python train.py --n_layer=11 --d_model=192 --n_head=6 --n_kv_head=3 --head_dim=32 --d_mlp=576 --vocab_size=1940 --activation="relu" --norm="rmsnorm" --norm_place="pre" --norm_eps=1e-06 --positions="rope" --rope_base=1020.0 --rope_fraction=0.5 --qk_norm=true --attn_scale=0.393 --bias="qkv" --tie_embeddings=false --parallel_block=false --extras=["some layers without attention", "shifted keys", "gated attention", "value embeddings", "hashed n-gram embeddings", "learned residual scales", "skips across layers", "capped logits"] --init="normal" --init_std_qkv=0.0243 --init_std_o=0.0 --init_std_up=0.0243 --init_std_down=0.0 --optimizer="ademamix" --lr=0.000505 --beta1=0.9 --weight_decay=0.32 --lr_head=0.0045 --warmup_steps=403 --schedule="wsd" --decay_fraction=0.683 --decay_shape="pow" --final_lr_fraction=0.0 --batch_tokens=[8192, 16384, 24576] --seq_len=512 --doc_mask=false --train_tokens=81660000 --steps=5580 --dataset="wikipedia_en"
Each number is 500 + 25 x the weight over its row's rms, rounded and kept within 0 to 999. Layers, rows and columns count from 0. Numbers have three digits each. The size before them is the row's rms in percent of the matrix's.

# o: layer 4 attention output (transposed), 192x192, rms 0.0659, rows 158-159,189-191, columns 0-95
# v: layer 4 attention value, 96x192, rms 0.0641, rows 94-95, columns 0-95
# up: layer 4 MLP up, 576x192, rms 0.0761, rows 0-65, columns 0-95
# down: layer 4 MLP down (transposed), 576x192, rms 0.0725, rows 0-64, columns 0-95
o189 112:547499516501454486403496513505529511476515518544483486486528494505514487533526467483521474539479505514524460521484494522499465536503507518509519484535521484518487537522506484479483489493505503506518524508497489486521472497528508515475455513497480494517524466497502540508521494504515457492
v94 107:500470545475482486498505565495475542516524520514497489497517494518519528510479539443529494514520528462492462532485512474564484509436449486524484486488494527462473479542511503483474488512543511510456508499531508525466456487490493557500507543515519574491525466515510507494481519492504520539
o158 103:529455463503526459515491522480495499489482543497519500517520488558497449500522489497548479506494492487511472532491480521534444520495524501471500468518492473481534483488504514458505503493467503538522516523495476506500479473483522535507517513487467525538576493459516505522492536522493462532
o190 107:501452474488496507494474538463517515503488497522497518489520516516488483507521490465539483518471481509517464507495492524541477517516543489490487475503539464512504513532475481460494498488491498522489510504513509481533495489525526538464462513490501495513519504482496547497510548547505418479
v95 107:499485463488490431488492489488532483521535483534484512483511481496491505444494499477503520541498464537509548501541499507495488478456505489463514502527514487463487538469458504547482555515536544497496451491479470500513515493500471510547411487528542476527508475467489487519482502534508515526
o159 103:539472450514486490471503522560507492502480494508495510489509493524452519490522429469501575516481474531425514497501459489483501519469470488524508504499500545450481475496473540522513475473500494532498496498487499504498484466468511511507448524514505475503512454496525492564519498491510557471
o191 104:497534492514497507485518490542503486482469505503530457489498471515515544493458482512496522540505487489449533498477475498486525513464509525520521514513462524449500539491502531474481485498470538513522473541503469511486448473485505499487493554521502519495488464497565462534488473473513590521
up0 105:503510459540506502445522539503472536524489521487491512476467485492500498514444512535488494513481475535503511494438473487505511508522476460505468474504497500518451520490492510486459506428486488505520551507499487489455530508514516493500519459485486481472488484526510509501506547483504533499
down0 115:487488506526475528475499544489494515505492490491489538458471503489482483514512499528521458518456505535463492511536528561525491523515458588506491514509514489508513527501519518498436473489544494504536539526520492517494487508519537497521508489495519499491443478536530485555556475460482527464
up1 089:505466454476520456490483579530506557534531524498487482503481509535490511489482457560495471521516494495529517430523492501481524473475486499477474506506487548535534475492522493473506493466562492488495513457503430495485492507514496476486558450563533557494507513510444516498522539513497490545
down1 075:516518527539462546524574431496532416500482479491508518479534478481484490491528509483490523490481495509505524517459504529491475517505507481529493456485524480472472533472494501520475503501527509553477508530488533493499511502460516502505426539494493459518509528510542488494480507499516461443
up2 095:530468519524507480480501487509502516523488503501476518505475476508462479505471501477522544540511460503519515521500440499502513465506486443496492498518515529506511484516511442446502536473538513533505505494481481494522475523546495471505433440472489509499486504503479517474513504525544497521
down2 090:471503486491487456534492478485484462538507510529524512505517497520520472483475531467541491454444467483447478526516504504476536497502508528550521533534513496505470524470503496509508497513505516495491502487516499480525511497502512493450542509508505518457445493504455502487502470518494504530
up3 099:527518491494506494471555521509485534539525482503493521455494519522496462482490490514531500523484498537506498473514490486490528474485484459462477531532497505503550475474523484493514524458487481506520483474547535516533522518530485500503478470510549515526465510466498542463494528498501498522
down3 096:457495497466499480498498530506500515500512506497472490526501506520462452489492494498524496475478519522475506449538515489522492529513460547508496469493447516475514508519482508454534540504507468552478482485502461527478520501481468469521509504459492499450467495473539499506514544484543490466
up4 096:520487488502488487480502522512516523488508543522533540473495473549480473460508485536474462474481518533501485480448473460492550489500484457520492480491524460516508471524499489507509524504442502530505492495528514565479515486477440511469491494514481509483482455464493464483418489488521453478
down4 093:496485463521515459518498506496486504516504559507474515486478496489497540482505449481466527492513504482434530496513498498514490528492468497495481536484581522468481520488523486463491510484433520525477504510537508515509465540523471494514501489476500521535476456495512458493484474527470484494
up5 098:530531462510452485484498552530500524519490507521480499493501466543463499509452465496484460500464494524518526513466520494514506505449483509497478475546522493503509504480479508528484476474512482478479512511496489479512486545548482515436500486475469505520488483523527505473472501540525496463
down5 098:460489485483519475524490481492506484482465491496496490503484538470505567546531535517541529501476517487459544504501493503497494511503496445497501456500515489480522499519516433493538488497490502521522481522505488505500505547534499495528530533485489484521446498501485462469510479525492522536
up6 104:526525490520467493459536501526504482518471500467531540498514479490481498445422434552485502521534476486491489475480488493458546493489510501478481462529522502517513501466508467512498464500504534472502448517514446529523486545508471484492497538499485528481504500500441501492514523524518513530
down6 100:476505498498512533491498498486525514491538525505491479500471517466500503488521530471468536496465558490503520485452509461491464554485505500518528456477516526515509522504471434491539515566515526517502446528482454484443501477463482510483499541494495493484528507467550485454476517522537500507
up7 097:533505523532458533429531515578523481528532489499477524485515491456506517521513463516501507506530463531520504505478499527473500490497487501462498494463505527498497493474543502487499533473569502542525484492519497525459504512505453527505477518489474498505502481492487492495550506533499452500
down7 099:450535490497495457552515488461471481475525485500480471530508470512488526481502506443519500475531514491472502520503492508512466529515445538482469494496510478503450503531523464507529487501494487516479520444519507527504504484541450514451500494497460480494531510495544511541494491535475526525
up8 090:518526507495424503459492522538523528484500501525516510498479478513526518510530483474485475523500497457492481477506517522502478511529516500533510530459487490479504502537457512497462502493507531508500528515473486484466479500535494541502487509514516469525535491486520528459472577477497444536
down8 088:523515542503445523502519520497533483530512520515481515510491485484510544491508493516497483478516487500523489469487518521491449507491511508515486504485504488504520467528542449540531522475532523503497503508471503510475483478515499551468497493498516451504584490483519478481491524511478480484
up9 099:519558468519493471467484517492484512516498466509479513533475458495507484447489513496478464544512480480454513475517497514485535501484537454453475470500503520526502504510512485499482457487484475518486459492536441545532502478512513505553431491535500543478498508483485469487499514521516473536
down9 099:546498499540508465462530483499460476519528515487521468511530478448493477471477514522482490509481506500489524472500522454479510509481518539499480490518508529523490525495503489488491461529471493486490481512470487517521532532532509529496525478482518532463460508515513493508478507488471481496
up10 094:504496524499513536440540542528516518504484484500467515517525482500499496442472506530512462499518496543552512537458478536470474509536496465480500513449499489545496541493470512482476485522484523522526498533473466542470522455498520502503473501505498508529510482494485525474536486482480494517
down10 096:483534532509500525512489505480483519502504481507445517466473447482496494537482481529509501514493471507539508490508483515523515453548527477486465501531495483496495507481533503507511473525517509492483443520541461487545510523503513494515466427500497507526468506489478535501493503463509516481
up11 097:551494495514495525480513495513490492486506513502485517471497471537493505425491480517526454477494508481506483459464468476459509427500504503492496498520528477508515486525499455495497543449507520502477518487533499493487494489495500474472534521490521531482503500481469546484524495522556493498
down11 094:502506531458497517541505494450484488513492468488484516489497491508534542498473519479531516497530539501506500524482503510490499503506496491538523494496512494533466510493519481526517537437502534497471487507520481478466535433506467517483483516491534524468472532482502508561532490494514489510
up12 097:516512507484495504458501476492508532549505530492506502494502482452509505466505444462497475506476490521547453471490483490466473475481537497542524498477525512455519502468518522525495521477558524513528459484517513473505523464497471532499497508469525470542475476536520505491495497512508476474
down12 090:440479497502517452488528519498522507494511483517491457483500521506492497555482547505531506547517497508474530527500508515526500487492505470495493515526480474543516539504494496515508486517508521509535512529497503504480557511504515483480468482507475505508534496462445528440512528486472497502
up13 097:531495452497482491478509509544483547502497520516478527489490492511492498453517481498453495527525488486475505452493449512494495466505562460534480550540520533492524461499510415483486498509501472471511541496518495494484506491494496483516497453485491500499496498507499489489476500508495503522
down13 093:523523561515484505500488507517510533507552471503476478498489498513507460494505514476527493476480482519499519514500508494513499503516501488523485531480464497478476518490520526481472529502510503527488479512503502505516471513490501492533475509499521519518565474503507513593519494474555550506
up14 097:528514529539493487487506488525518494554480461429550478500464511545488487485504476483502518504513473525509502465480524469508515442474498468512487466471521500492528499535498505494472527475492491488533515456486473532454489481515463479532532478466497515507510477517535567499503507523495448561
down14 102:531477494481484481469515522521488483527500473505473489474521492539519538540509506521508527539497497526560472517518477486505491489528466519473529525501518526490474535538460512529525507504495538537445479501508518515539474510512479444522519537515503485523532521476486482508499511489490478508
up15 031:587506498503433499448556513546487531508448489468495511461461470484471479498470479505503461507525482522526484504503493491484514492480522473503497516496503497493507469489492486495486502496482499475513521507512459504487486504565493491488489478512508527499519505515494513434500538509512463540
down15 024:521474515485539468475500491500513513501489501473487487502508549476524541527498466510529515507489499474444542482488544518535510494507517528515495426508520535499457527523482504479492481460469556532569480491519527481527526490502506472480477507478504494498452526474512478516473499512528487515
up16 094:510489485485486519496528547527460476500493449498497522479520486446520515489474475494492505536500528507488510519499507474504518459478488485512469513529460487496538507490536472490495509448488501467490523485497496549483530464491492470536514511489487487449495505473469530427506537523498537519
down16 089:487539498480510483479488479540507492510510476483518514494506479544499493505538492505499477524525495508534483491516533503474475474497456523499472482499533515478501488498476479485524494498489487528476472476488500499522510450500475482519522508504548473501484528498478488496504475510516488503
up17 098:524491470543517488480512498514469507496493473492542536525483510486505513528507513470448469518487489501524494487500473473488501490499528490464506508495507488516504473539492506544492535486496510551459489465505518507435528513490518482441473521546527483522496479564523484485525495519538496500
down17 092:462480498526519487543486502465486502517521475456468493493498505508493457501529539510475519523488536524453497520482528528500477517482524537481485543516486473496529479526501488494500489532522540477535494525458511514509456491481466475528533476485533504508452487491483498506494506464529514503
up18 107:514521472545488475486526512506465503496476463520510535474459507544482461514516473531466525539514495515556495456458466508478486468493459494521504498549496512458510551500469482517486517514517529493497516493559514515508498508589513459518515473479472494494486488493493513480511492480502468494
down18 103:516514516464503501482499503480515497514507491469515506481476543527506519488513507486485464526536476506499512469462458489525528480475491552505518520504501501470514523503467498498488527553495529501497519515521488463528494536550509510508525528510513477511457492474492505535537465497494467532
up19 096:513505496492469483462524523500471535527502518474521510475509475502496490538518514518478483513526515488522438472501498470470477480484490463525453495522497484491516487504507436504478497483524486488513521452531519502494492504536490515477498449534462539506480487485512514447542514513477455505
down19 094:502489552482490492508515516505504486506469486536500472486518520506569496518483516470505501492505519484494460555492495547504511480510484424540522492462515490530500521491489502509503518532475506544549530488464505525456477459557484508473493508479509537530470513510492513433513499518512504480
up20 097:503496551481505509476524514510504533522474450466515504506476492497480490510540467447513490488490514518543523514536495499461528489487510490500490490496534477505467488486460498489523517486509505506503489482476467487474517535512501530476542540495515528499536486502485497514507545489554507523
down20 096:519488468493516513511470537492491522523477507497474458506542508513529474538525513462477516488485518485521503522529530538454512496544522524561505468489515526506470522502481495496536493494499487487477483498490500517527508513509500555501504525483489491550457497489484519456450538499495500486
up21 090:516474519506480480484509521512507497525474449471486560471509469489462479540477448543499497522477485571494498446561501502494515499475517497489485553495482478541482518486508494515515523501505496471486506541509520493488513492518510504487472519522501500514481502482456480462509507541507506463
down21 082:488503483531544460563531489503508540493506487474501450471512515544508507506528529511536476502548522488467534479538492510511505467467490477467464506467463478493510466518513506468538493512477512483470482499487526514505510486549515503527518509506494446478460520478508493523522530487534524478
up22 098:519509488482513507483533497526469494489526498490488556500469453410516531530503497554442495541499503489491524483475497473464538493487505505509492497514513516530534508471503477512444463487539533473471481502510518514489523480508491527477505507525494472503476521518500490477485499516482511475
down22 092:483514518499510468534474509504541502458518470479530488516500474531482466507469511502543543502467506543504545515537488519489530507462492530506587536510503504509477470464517545504511465516529451493521543502493509503492487504444496519511474489524472512504480477518513517453516508500508515549
up23 115:521499495571478507489533496504491522541538483518506514474439510451505491487492488498486502522559514473525531463499498503477504506528510440446520445508459488516533482506504490494492514502532479505515560539493494518470516544494488467487482472506514525516488485510513527490480486489486489538
down23 107:485520520490488499545490471500501498542501514464501537525479517469521517483491515479526508515537467470522525479471514481510472512522501482491492468459516523533455506516498509512484487519511490502505515555501523529502537485489471513501463495501524505514434499519507497471507431525470502497
up24 105:524488492527501490474510506546492520493492515481505465484475516500483479494541499492515477549520472497504461502462472475502520479480506482470480451521487467513475473504508467460467513487510571474507557485479484494473511511528443501537544452456479507506501475526491527479497500506515477502
down24 110:486502492495514510535521500518489476480488502512506477539517521491533472474509510525453459487526517503513455485480491471498508544511541488492513519494438523503473486478465491467492530514523509465462562546497486545475531521542519506527512496536538520507507496508533561535490528501460460511
up25 098:517485491505464506485494524504475512496531481516552506473530512515500468464523492493514469490513476474516542496458439459487485504468504501485481468491502433507511481496536521460505517460511523466531511453522505472515492501495447470552493507494494512485514548488482485494473537525486482511
down25 094:438502503518524460511544490497489520492497499508500488505447467469495549546520495512492520550487485519486587527481505510504499487520432478502490478510479559520482505528481465521515491510522530508482498528472491469456470504539492505457523508502530503442482515503544518485485487490467522489
up26 101:508480493521490526472531533504561518485486510529531536477513479506503506475479484488519465548555477479473502498448496504525482522506545496524472525496516468486528521489469505462508473514493491472520543503473543542495457486487492473477470493554477517484511545488504506474489564476500484478
down26 105:501470497515537501518513495497477518498506467540493499479543496489467461537488480499504458524508463542487509487493518483512514524469535484512475526507497544495475530462506492500496499439520499501520502495507535529477521542532513486489457492525470470528453484500525470458490531495486526529
up27 101:536458483510483472469527503506479482526525508492516490502467470498489514514490503503478475524489540515472518472522515502541539529532528444516534492540525565510516531520461524491484567485465502524528526529481490501465543531514512459478503504540506514508516508476480476512479516518470476504
down27 105:498460466484537477509483525461492493477489492521492476570492502481486511526518508518511492528476497533476542466492526492495508481523500531497523495520517564535497518503459483494518535468491466537531464503462488469493491486503519512457487518469502526479493544464553474477523525559493458510
up28 097:516483493510497520476502534534514521520492491494473518499485463525456504480479471491505507507520511523493447504532434465471477476520560504492470545505537505511556498478516485501497478490485531449500465484464502463511544506514514539519474448507525506513466519461468493459462501540535503479
down28 092:484468483498475436532477508491480497497481522525483493507482535493507514510538488489556503464511487479493544557470468517548496483489471448512509541487531519547520485572511461554488518491494502529513537519464533495517465517491466475496482509477448483477515520545511509475487527495460467497
up29 098:494520500494502498476511490516489493488514511517527478482494528500526520528501437483480477510547492526535486481514486494480524481498496454545544504501517500481541513512532484481484552494512547494528511493492462497542528474546481512514529476507489517465476488486471527461534498521473499491
down29 097:475510449517511492552512512476474500503494493476522516507554533514531495546488497460497492501516525499548488534482532483486540454463495500503519519491491460518531501500529535508490547513443535515552528527494492454488501502520498490475497447519473479473475509507562486477513498495523532519
up30 111:541466487529506457449527490503515541518489519467501508473472490438518464511493515531479488513507505453522484460505481531469533480517501483517488500522505470510541498491518508512508473492535564475521504466527460509505503473543526490525512494518460499505541493500483507499489514501547487501
down30 114:526516516508517509467549445450480505463494501525494475501502477514513515487487506496478471471495489467515518492523509530481527480502500510503510503520495499491509473486500507513523482541511510527485497514456515481518503494572498477480505515490519495505537489497486513585523514505486504497
up31 096:534489488506450485454499499515475483497531478521524503477509488529468504444484469526494477503507453538559516468499525520502489479500481476505510476533487485544478454487556493466469502457518465482523493491519488529486527507514471467500471528526467493526479484553483507492507496479511517502
down31 097:457510529488454486467495495462510509494494488511508497499506453482479483494500458494521448496535501504488480512508506533521476545493501542475485532474502490511498506473505494483465516426491514507506539522521522523498559472494466484519463495489494468526552528491449547466518495523464521500
up32 104:528504507484483501471531479493518488549539502512491519460523506485518494505565453535519499499567504476511484503519479486485481472531491476536467481518529469531517494486491487480466456502514496512510527454493455474504505511493448461514511497511480482545528475539464509492455480531518456503
down32 100:544496500488490518517512488463518483511519509503529483437514505480479511504514537506519440503493511472475503470478546504514511499520524517514497474506526494513485513495499510487477486502506517530506488537493469491545503513519525453478486525500488496513456497534495469524478460515461485513
up33 092:535533466526480517478505535541507526490501486489499526456476534499449471498514499516484462506481463486504463478517498479480514470499502490435467479474527470534490473456459476437486505487434492491526477458477471562498539519496462481531492466508502521468520502493453496520482505482506504493
down33 087:521553514516489481551489434517543465453548483509477490499507497518495478466513496464474489524517519501503496517511464466502492478498516489511469518528443504507480512471527459499501528480473534494469526493465453505504511466476501502524503483509480563519547504520472498538501475479513549500
up34 092:508514491499448529453519538534535517519539474514514544507515480520480531515478448519513479531490486472524473486498471478481520497524482527506513468509539500512519527475502505485496477512533527462497498483478451502486471519496501499456523494544501520476563468494508509493516545552495456506
down34 094:486537556483464523475532490481518507507496529499478491465486472481512539495484511471484520507518475482505502496481519510502491506478460523528473484509510522491514499519513456487511476521500523495513508489486476524482495489483502516489535507514497479507628491499515475552488519521473504485
up35 099:515495456539489494496524501516482521521535536452505495495511480518488499451491473484514432521525533465527465517523436484519509491549495474498485500498472502489486457477470508476518556479528483524525525481498501451511525505539485501535496460488455493498513469475475495431513517487526462477
down35 096:493494502499497466506527500505527485477520503518547491496549512479487503523498507469491470500538495480560525543499499468502465478511504520546514549486482513492528472461471460509498573485474501494496531527493518515549488472500472472533538543492517502504502500480524526525538451508480512479
up36 094:525503503511481535470491491547500563487483495468494472478533498507483518517524454484507456506489512532491473496523493473477495504474549520492480553490469489488483492528500483456515485491496502523527527525487469481484505578504510496461462505507542513524531478495533530501517543500536506491
down36 095:483545490474454522520490487538542480536501494529500462513493499478472498476461488527517484499515452474520501486494509503484495484531503504469511499511535499506501501507539522526466454505504488474513542480524520475505518457498488494512481491492507459502481555480478471425487489526474437514
up37 100:515489505517484478476583561526472511537492489450534517465457500516496478468492471506478497515502457534485523495511519503473515508502511487520484481537526486468490503454539460523481506479503516459533511515497496512473492551525482468465509483527494530496504484511500470480460517531495508520
down37 102:503484512490486528457510517503530507520513501477519462524512483463483501509539495506493527536517498515476513509501524497540458564492480516537481503503507490466498507489504471505511493455483516521532534549493478522505465543464475488545489487490494501497564502515491517526506470516484507508
up38 090:525528465519514502478510527538457470502509524492474497477484474461487494523523478529471503544530512485529474498492544484497453505509478470472499475543515502477497471477539508477467509475468494528560484491492522512484531508506489457495504445482501546475488478483451518460492496494547497535
down38 086:536529508496490527509467520508508513485523494484517490506519467472454510518485496500465495567512529508458508483530486464501511540533468510502493503504534548466457464498517510494494483529474478530496513460493510491461482468484527490492537505476474543484424474487508487463509442506512535477
up39 103:527490514522458503487528510509503476496512467517557537452454507499488487456474490496515475498507503536490493471480488476508498496488491495507506504534509501505481511507480461531441539488519531492502527496565500534457520495547523470492503489544510538495493503446479538478478496525482495528
down39 099:515497511490500478547521494485492487521489539564522489521492523506548466513508543462523471440508442530482483513503485521481500477487515494481535533485501507488503544498476469537532504501466501513526480506524504510500520481524536495514507487497517522511446503506512470483546462505487459516
up40 101:522496495484501471460506558518558512523464536464498485453484443494509479520513494462458471562515478513471516496512504514496531513513553482523467477494522517475482518535488481462520544532445513492475561487511459500454492543513446486517480474475439516513534489514491502507500537497501478517
down40 111:525518538466475525500505488532518493535475520493479468521528485530538502488488533508493470473503501490478527467507516501493514492547512508535499482506473510463510473544473518473498539571481527500466475492503508486491518489512453532497505501500521478501462498523500486568498488476474512471
up41 090:523535501515484521490563495518518464516516499527489562534474509500477505494482510497429494488507507475494505490496467514479525512523532481500546515499526509475521474451499511530503475509421495496538489486463526546449538502505493475484507466563536543467482484489466524457504494505491479516
down41 086:480500524500498501604502477504472500532462484479513489511471480496539480517507479494490465476487466534459493490498531518479508513481453485503514512530510492441481512503484511489501497523519534519512488499476541485499494478523548490468496504466536502493403510512496462421490448524464460548
up42 098:496499516483476510476520549503508491551474478476529511497503501491498506466485486454518530511530524532494497496485456533503493513512482481514462488502536484495504532498520467455471479445471486481487518522485491534504498480500457508492489491525465494512516509509499546452503523528486496565
down42 098:545492511506505508554470528487495498470522488475516523525486517499439535505544494491509464467427523466508490491490488519512466503472501506549536486542529489518518488534485447494503520434455508501475514487467480502506494496452470503481507490497491469459504507501492491504536449509489471547
up43 108:552490466493487495479516529547495504483524475495537480521484473545487479497461523528493455512541457516526468488449539475492489512478504485470469473532504427480519482498485481452449490522497499475522541498511498483466462496513485488516523457493517526471504510464428545499455506487512487468
down43 115:453487497505546486611494514483477470436514533507522451536497498520511506497520511528490492530521506547504530483491490474488488483490484474490487493478446513507500488459495514474515515518503512485503522537488481509518493495477535505502518476498492529469516466499483484587523507499501456538
up44 096:536547553591369583481584462544570428517498507482532511503518481504499505519508499491466514481518470498502487491522506494512518482515501486523507495503504491486488525498501505507516525469446484528489520470520522549530504526526508504490472498487476508480521481525503500504515526492470459478
down44 093:438489491445548440566467497419481525469482515517484481501444501504516495518496502493532515533480531505471517495501514524502467507488489505504499543479487498532515461500561481517517503515468475544535514494473488482472500448487518507500537508484501511526493471494496501530467481515494512501
up45 097:528509472500487491480493522530538516518459488443495494468479464488497506516514511478485507526544532529490476492503447479479533494481504500487508455506504478421483512501485514465515529457494503517518516473480439525490497530490454451514504482474453499553483486480493538470483544493535470529
down45 103:470487529501480514528518485529516498472510495490499531494520488533462547538500536497503523504525479479478497503488517517487484462504488482471474477519492516447512531491460521516505487518502474518504497499500539461536568478473470508514527515467521487551410526490506499545478437518507528496
up46 101:513489524554505518488514525543480509497488507463472499489482465527492492459488483473477531492522487508493530487531483497507471493514491477528459509556488497532479487515482469532470544472480491509483468503499500464502526546517476482473453482495479505457490519504519508463546536491491462505
down46 103:447518510478483524472512515469531535484488551502470535488457500503498511512511485507460487505537500499482518529459513484484487508487454503504479526499525482498535457505506523517502513477499523491502468490492541497499530503500475518537511516499557506461490507544524495470538520476510474482
up47 095:513518504571475533502593478554510463488519454502466498506504463479493513525482477523506495468489471502551497481447479494494545462477488457480494531548462480521504467495502524524486501523477475502509517477481531530462515522508520471460503460478465542495503514488501527499484527456512503494
down47 089:436495499514483487595520476518515498462534500508474495494516516494538481518524498504466501511500554515498503532517505505528430504493488458474466509513482461527516467468506504500534515507535508523578504511477494515480468512474512474457486505514486522529498507489479441516480521494478523510
up48 096:535502509506478482498525574503504536516497466490540505489504483480450516491534464489492460468510453519495484494507523521461503499497517503477513457515498467484497507496440505463497490484526508443513498508506497531479476509482502461499486536516536465497461491540474496496526546489491449531
down48 095:506516550479482524461491530530531493513506515517500522488487476497529513479481520453508519549513486490462491495455537562479528499521487501540475507507515516459505516509488504492469524497514510492486498505543491470501504472506478552519521479501507454488453530520552496556537499500512487512
up49 099:513488514509493461472525550516516528524555518475477472502522487492519476508469464473487509467559510470500436504509474490466498473512529500523468529487531484527507494534500477522495490507521472503510527474548474511486499514527494539469508494496460484531533474499511516479496485503529486509
down49 100:496525486479484517531486511476536520508524528484492517531473533503481504506457486487546482478503510523508504483510519478492519533464501489500555515499499473525512501451526480523480496535502511512468489479501505442469586535513515481496500515491506498507483482527463514475520482513514543508
up50 113:522483518476487540482490527553487505485527487525544490501471493451474507491473501466504507502495513512500500501484502483493520491467521492527516511486516474531530476540478472484519515469523482509527532557490503505445515504558518468462487506514505501486534455497435526492474523493497511518
down50 111:532509539451500487516532497509490490502500518509547502518525519522461563492513542494526497570476434471537537500463497475493500474495480520510502483493499486495489504535504497490477483500538523499489490532536525528516475501557466490507476515517570475549533519478507481519489518470502479450
up51 096:514478511479474484460513560528484500531501501484509480463498466484483502502485509485477431525507492495505516495507530515478567510544542493521474517505535514469484474513505484473526522516456469514510517475520477553476486529551482502491506522505474486490538458507507488518513560519532490471
down51 110:524490537443477555501463529525518527568483509529469523488500535506520505497463521501477474533484524513504521502500477530516505483559503494496496498457497481490517492522508460480516472540469485486485458526503530485470497512537529526475491501498549476486469450508481498526510507507500483459
up52 097:515513528516467529466551485522535496518485474466517527484455461505467508505463472477478473519566481500512516488511446534518519496519523498466478515523549500512509464543504502493507512470470479496533484499505459499513498508556483486449505484508475517492532485530476506481504533521498433506
down52 098:460489508466465540521507524468479489503481469493499519491509525487501489522464485512517528521518531505528535540495518523489517546488522523507464513502489502507498477494552473487480470496516493481462506511517557466507489463522497527535498494521528526515475473538520473469481499551509492487
up53 113:519508463551476478463532503509496500510513517507520508511450465484483434541495490530504519496508484517501463490466514493482520479450479493499505468536475509483513480477527481508465477495508505463486512490528487504458496510521469483523526469496459526467493469512527486477479507472530491524
down53 108:516519474498499491498489483459492510465534516532501504532504525484531486492510513500542512521517510495451470515506497464526525492480520551510507489511491483467471523463500472514457485538480495475497492481524480474523492496508470514526535457474483485506387455496516512476496469498523545496
up54 105:521494525518491474456504537517494472502521471479505555484512458470503491494498470500475475528527482466490536472470477459461511480491534481486493497534533494517525548490482507480514524466478508473514592495515463514488457529509471508518472521474529509471503520488485513496435509512480483542
down54 109:469526531464464513469532532466527480500495499524491526549541510509494541507496461491523505488508476467491539495519468515479400509512506532523509505500486499511540542492491471500520512485501513525530500499488520507514466470518487481499486492486541476485526523476534485528484499489478427485
up55 094:526522482503459517465487503510519519492484486468481506442457460479455453485490482475468468512519483479504460462462472476501483522488504485534485451494495486518498476499528479460469519470463474504516498488471485487458521497521467465488466436477519487492526483541469519495471505471533511476
down55 086:498520512510482492556490466491489497507481520462536466510506456494532497494532527477508525455461485470465480488519547482525505505477483527523520533504505503477480557518511452484485529517515564541467475492479479475514481519525511531526508527481520511486510500453495508536515507504471494488
up56 100:544479465503453504447502517546521521503543489485519527514514511509528519507496443528474463521514498442477484480516486484470494498514529517498519539498549489479541545500512483489493491509542513525509543500502474495499475515517495536496456483512518498513527477502488493460480523553501484523
down56 105:510540548491442545462518502484539508515512542524481459481514477463495556488486493487539516521513511450491492477492521526500494529479452516483504467473474547503505513561502471500500487451510516496496495487509494517485516475471494515493516521487500493518602502468491494510497519504468497506
up57 097:509477492504496508482538493536495505474493484486534479461487525496480463484499503475446531510509508518559476483465472503490510475478523447517495492503500478505479510503523485513452554496483504508497491483567514467504522540502518442503498516486482529470496501528471528505491505527506488507
down57 095:495495474523512504440509511536537516536502528534479462508552494443506497460546524519453497508535478534505492482478528489496505453544537476520493492513496484519486476527495480516530516476488496493502453448505480488507505495477498467512517507502488551486521501507496479506486510524527474426
up58 094:524465504499484538472512508500467491547492484488504487502464468460470504494481478501458480514523487519489486474506473459475553477470496464484509510505527498500553504490523473509495500519479509487502499505470523509512533498504504446484503493496441445461485477506469511502491469473527497508
down58 088:490506563492515465483495504486516500488522483487501524510495470473505545473512510531463483504508486501484519514529554501473535484517492537476478481509509509487501479510540535514496528466487504511506500567494560473549484467475454514531424537523547459518502514520525504539496494509490509478
up59 099:522514506500482525491518483523510487519496482521490530492509505470470460467546488488489497507535507457551478486516495478486492434472494442424479504511561504494535459449512487469464524488547516512482539440450491477508500508516484484497521456475503508526545502491483528503470539509480500523
down59 099:467501538520530481523536478532503459494485518532465514466505508524510472473496469478535534478462518434524486492480507468495534521511495499452539483475493545505484548489488491520484454512484482482477472465495483517504471482473557512452508513495511488506461534457493501439534518558499496527
up60 094:511516522512483518483524501540530490529477503446496530493467442465514504457469467459479494509536514519475484472533465469450520461506526497484469511506515489516523506523485509476469471459491490499499557516467505523482536472511462522491472465492534493494505495512512475493533514503537505492
down60 097:474482507455514461536503506491490506481497533516463481513469508472518498513473545473516497549467550539486561530479505477506500558498507457528483501521499513476541503474510510512525460555537498522497487444470530521500491495480470494507513506486546468521475498500450501526499517515476528491
up61 105:508514496512493498484556508510493525533511513437493471516448532447444472525467503487524514475559506492485470514527482516507488464488478452508490508544505502488504540480500468494526503499496515474508516459538489532488471506480511476528540522463524508468505495488525541457483508512514498519
down61 102:525523552483501521486494502490515520502510520482484496492499516469490507498516503433538526493505518486471485526524495500521478502527470509494487484466530466528474550470474504483483508501492518481515470477555487508477514483488497537494527507492534465512449540464522538445486489505521512476
up62 091:537491471483485506474507517527500548472501506495485477517477481479506454538477487543486474501535504510499505492506468452515459520452542513485498509516479504474490499454518528508437510517512533450547516506529515489497522508602483519485467496513494486537469502543494546455486491542478448491
down62 087:518498501492501501571487493452507493474502504497522492530508532496487479531530489473442514484505472531513564469468522507482505462519520496515511499476514483496452513538520527485500487534491509533503510508473453535467459522482512507503441488486466538448515501555544482517509491463518490523
up63 106:515527449528459490463502520517514489487457512502519503477490497494478519502503504523496444516505503481526462471505481520496505494471539485517490523509492543498489504503479466499523504466489491508513511488496518533523554508501463492559504478515484556450535489531499500498483524479491493514
down63 110:451495505473503504524502504498499491491474527519522484462501493536471474475471487501420503520504541492517501495465487495507530521513435482488536529504483520507504507492508478500488515504479487466518482506488458538501546491525512489564481468474539519505520460552540498527501510484469487531
up64 084:526509476503472501503509559540480528522453491505500528500512481502495471504530480473460491510532441481508506502515498490495518510477500498460496471497509491425507524478479511507503489482522509507506516500494510480476483528502480485531439527537489525541478464518514503511510533492495460504
down64 084:505503538497458553478488517547539516464536505498506503492540493524480512522487527459493531536474500490500495497469478473497500472499505500461482480504499507483512470486536525488500487512525502481468515509509496490468498474495477507498531490522523473494372527480476484607477490525493499478
up65 097:492494531477483528467485536504537509566481464433515476500514455463487542503471475489464483518549503533535464439463499543458530487487509516473526484464496501487527519501499500483530495499486499502499521508443438533473528504495509501521538537501503501485526516523500500483512535504512490520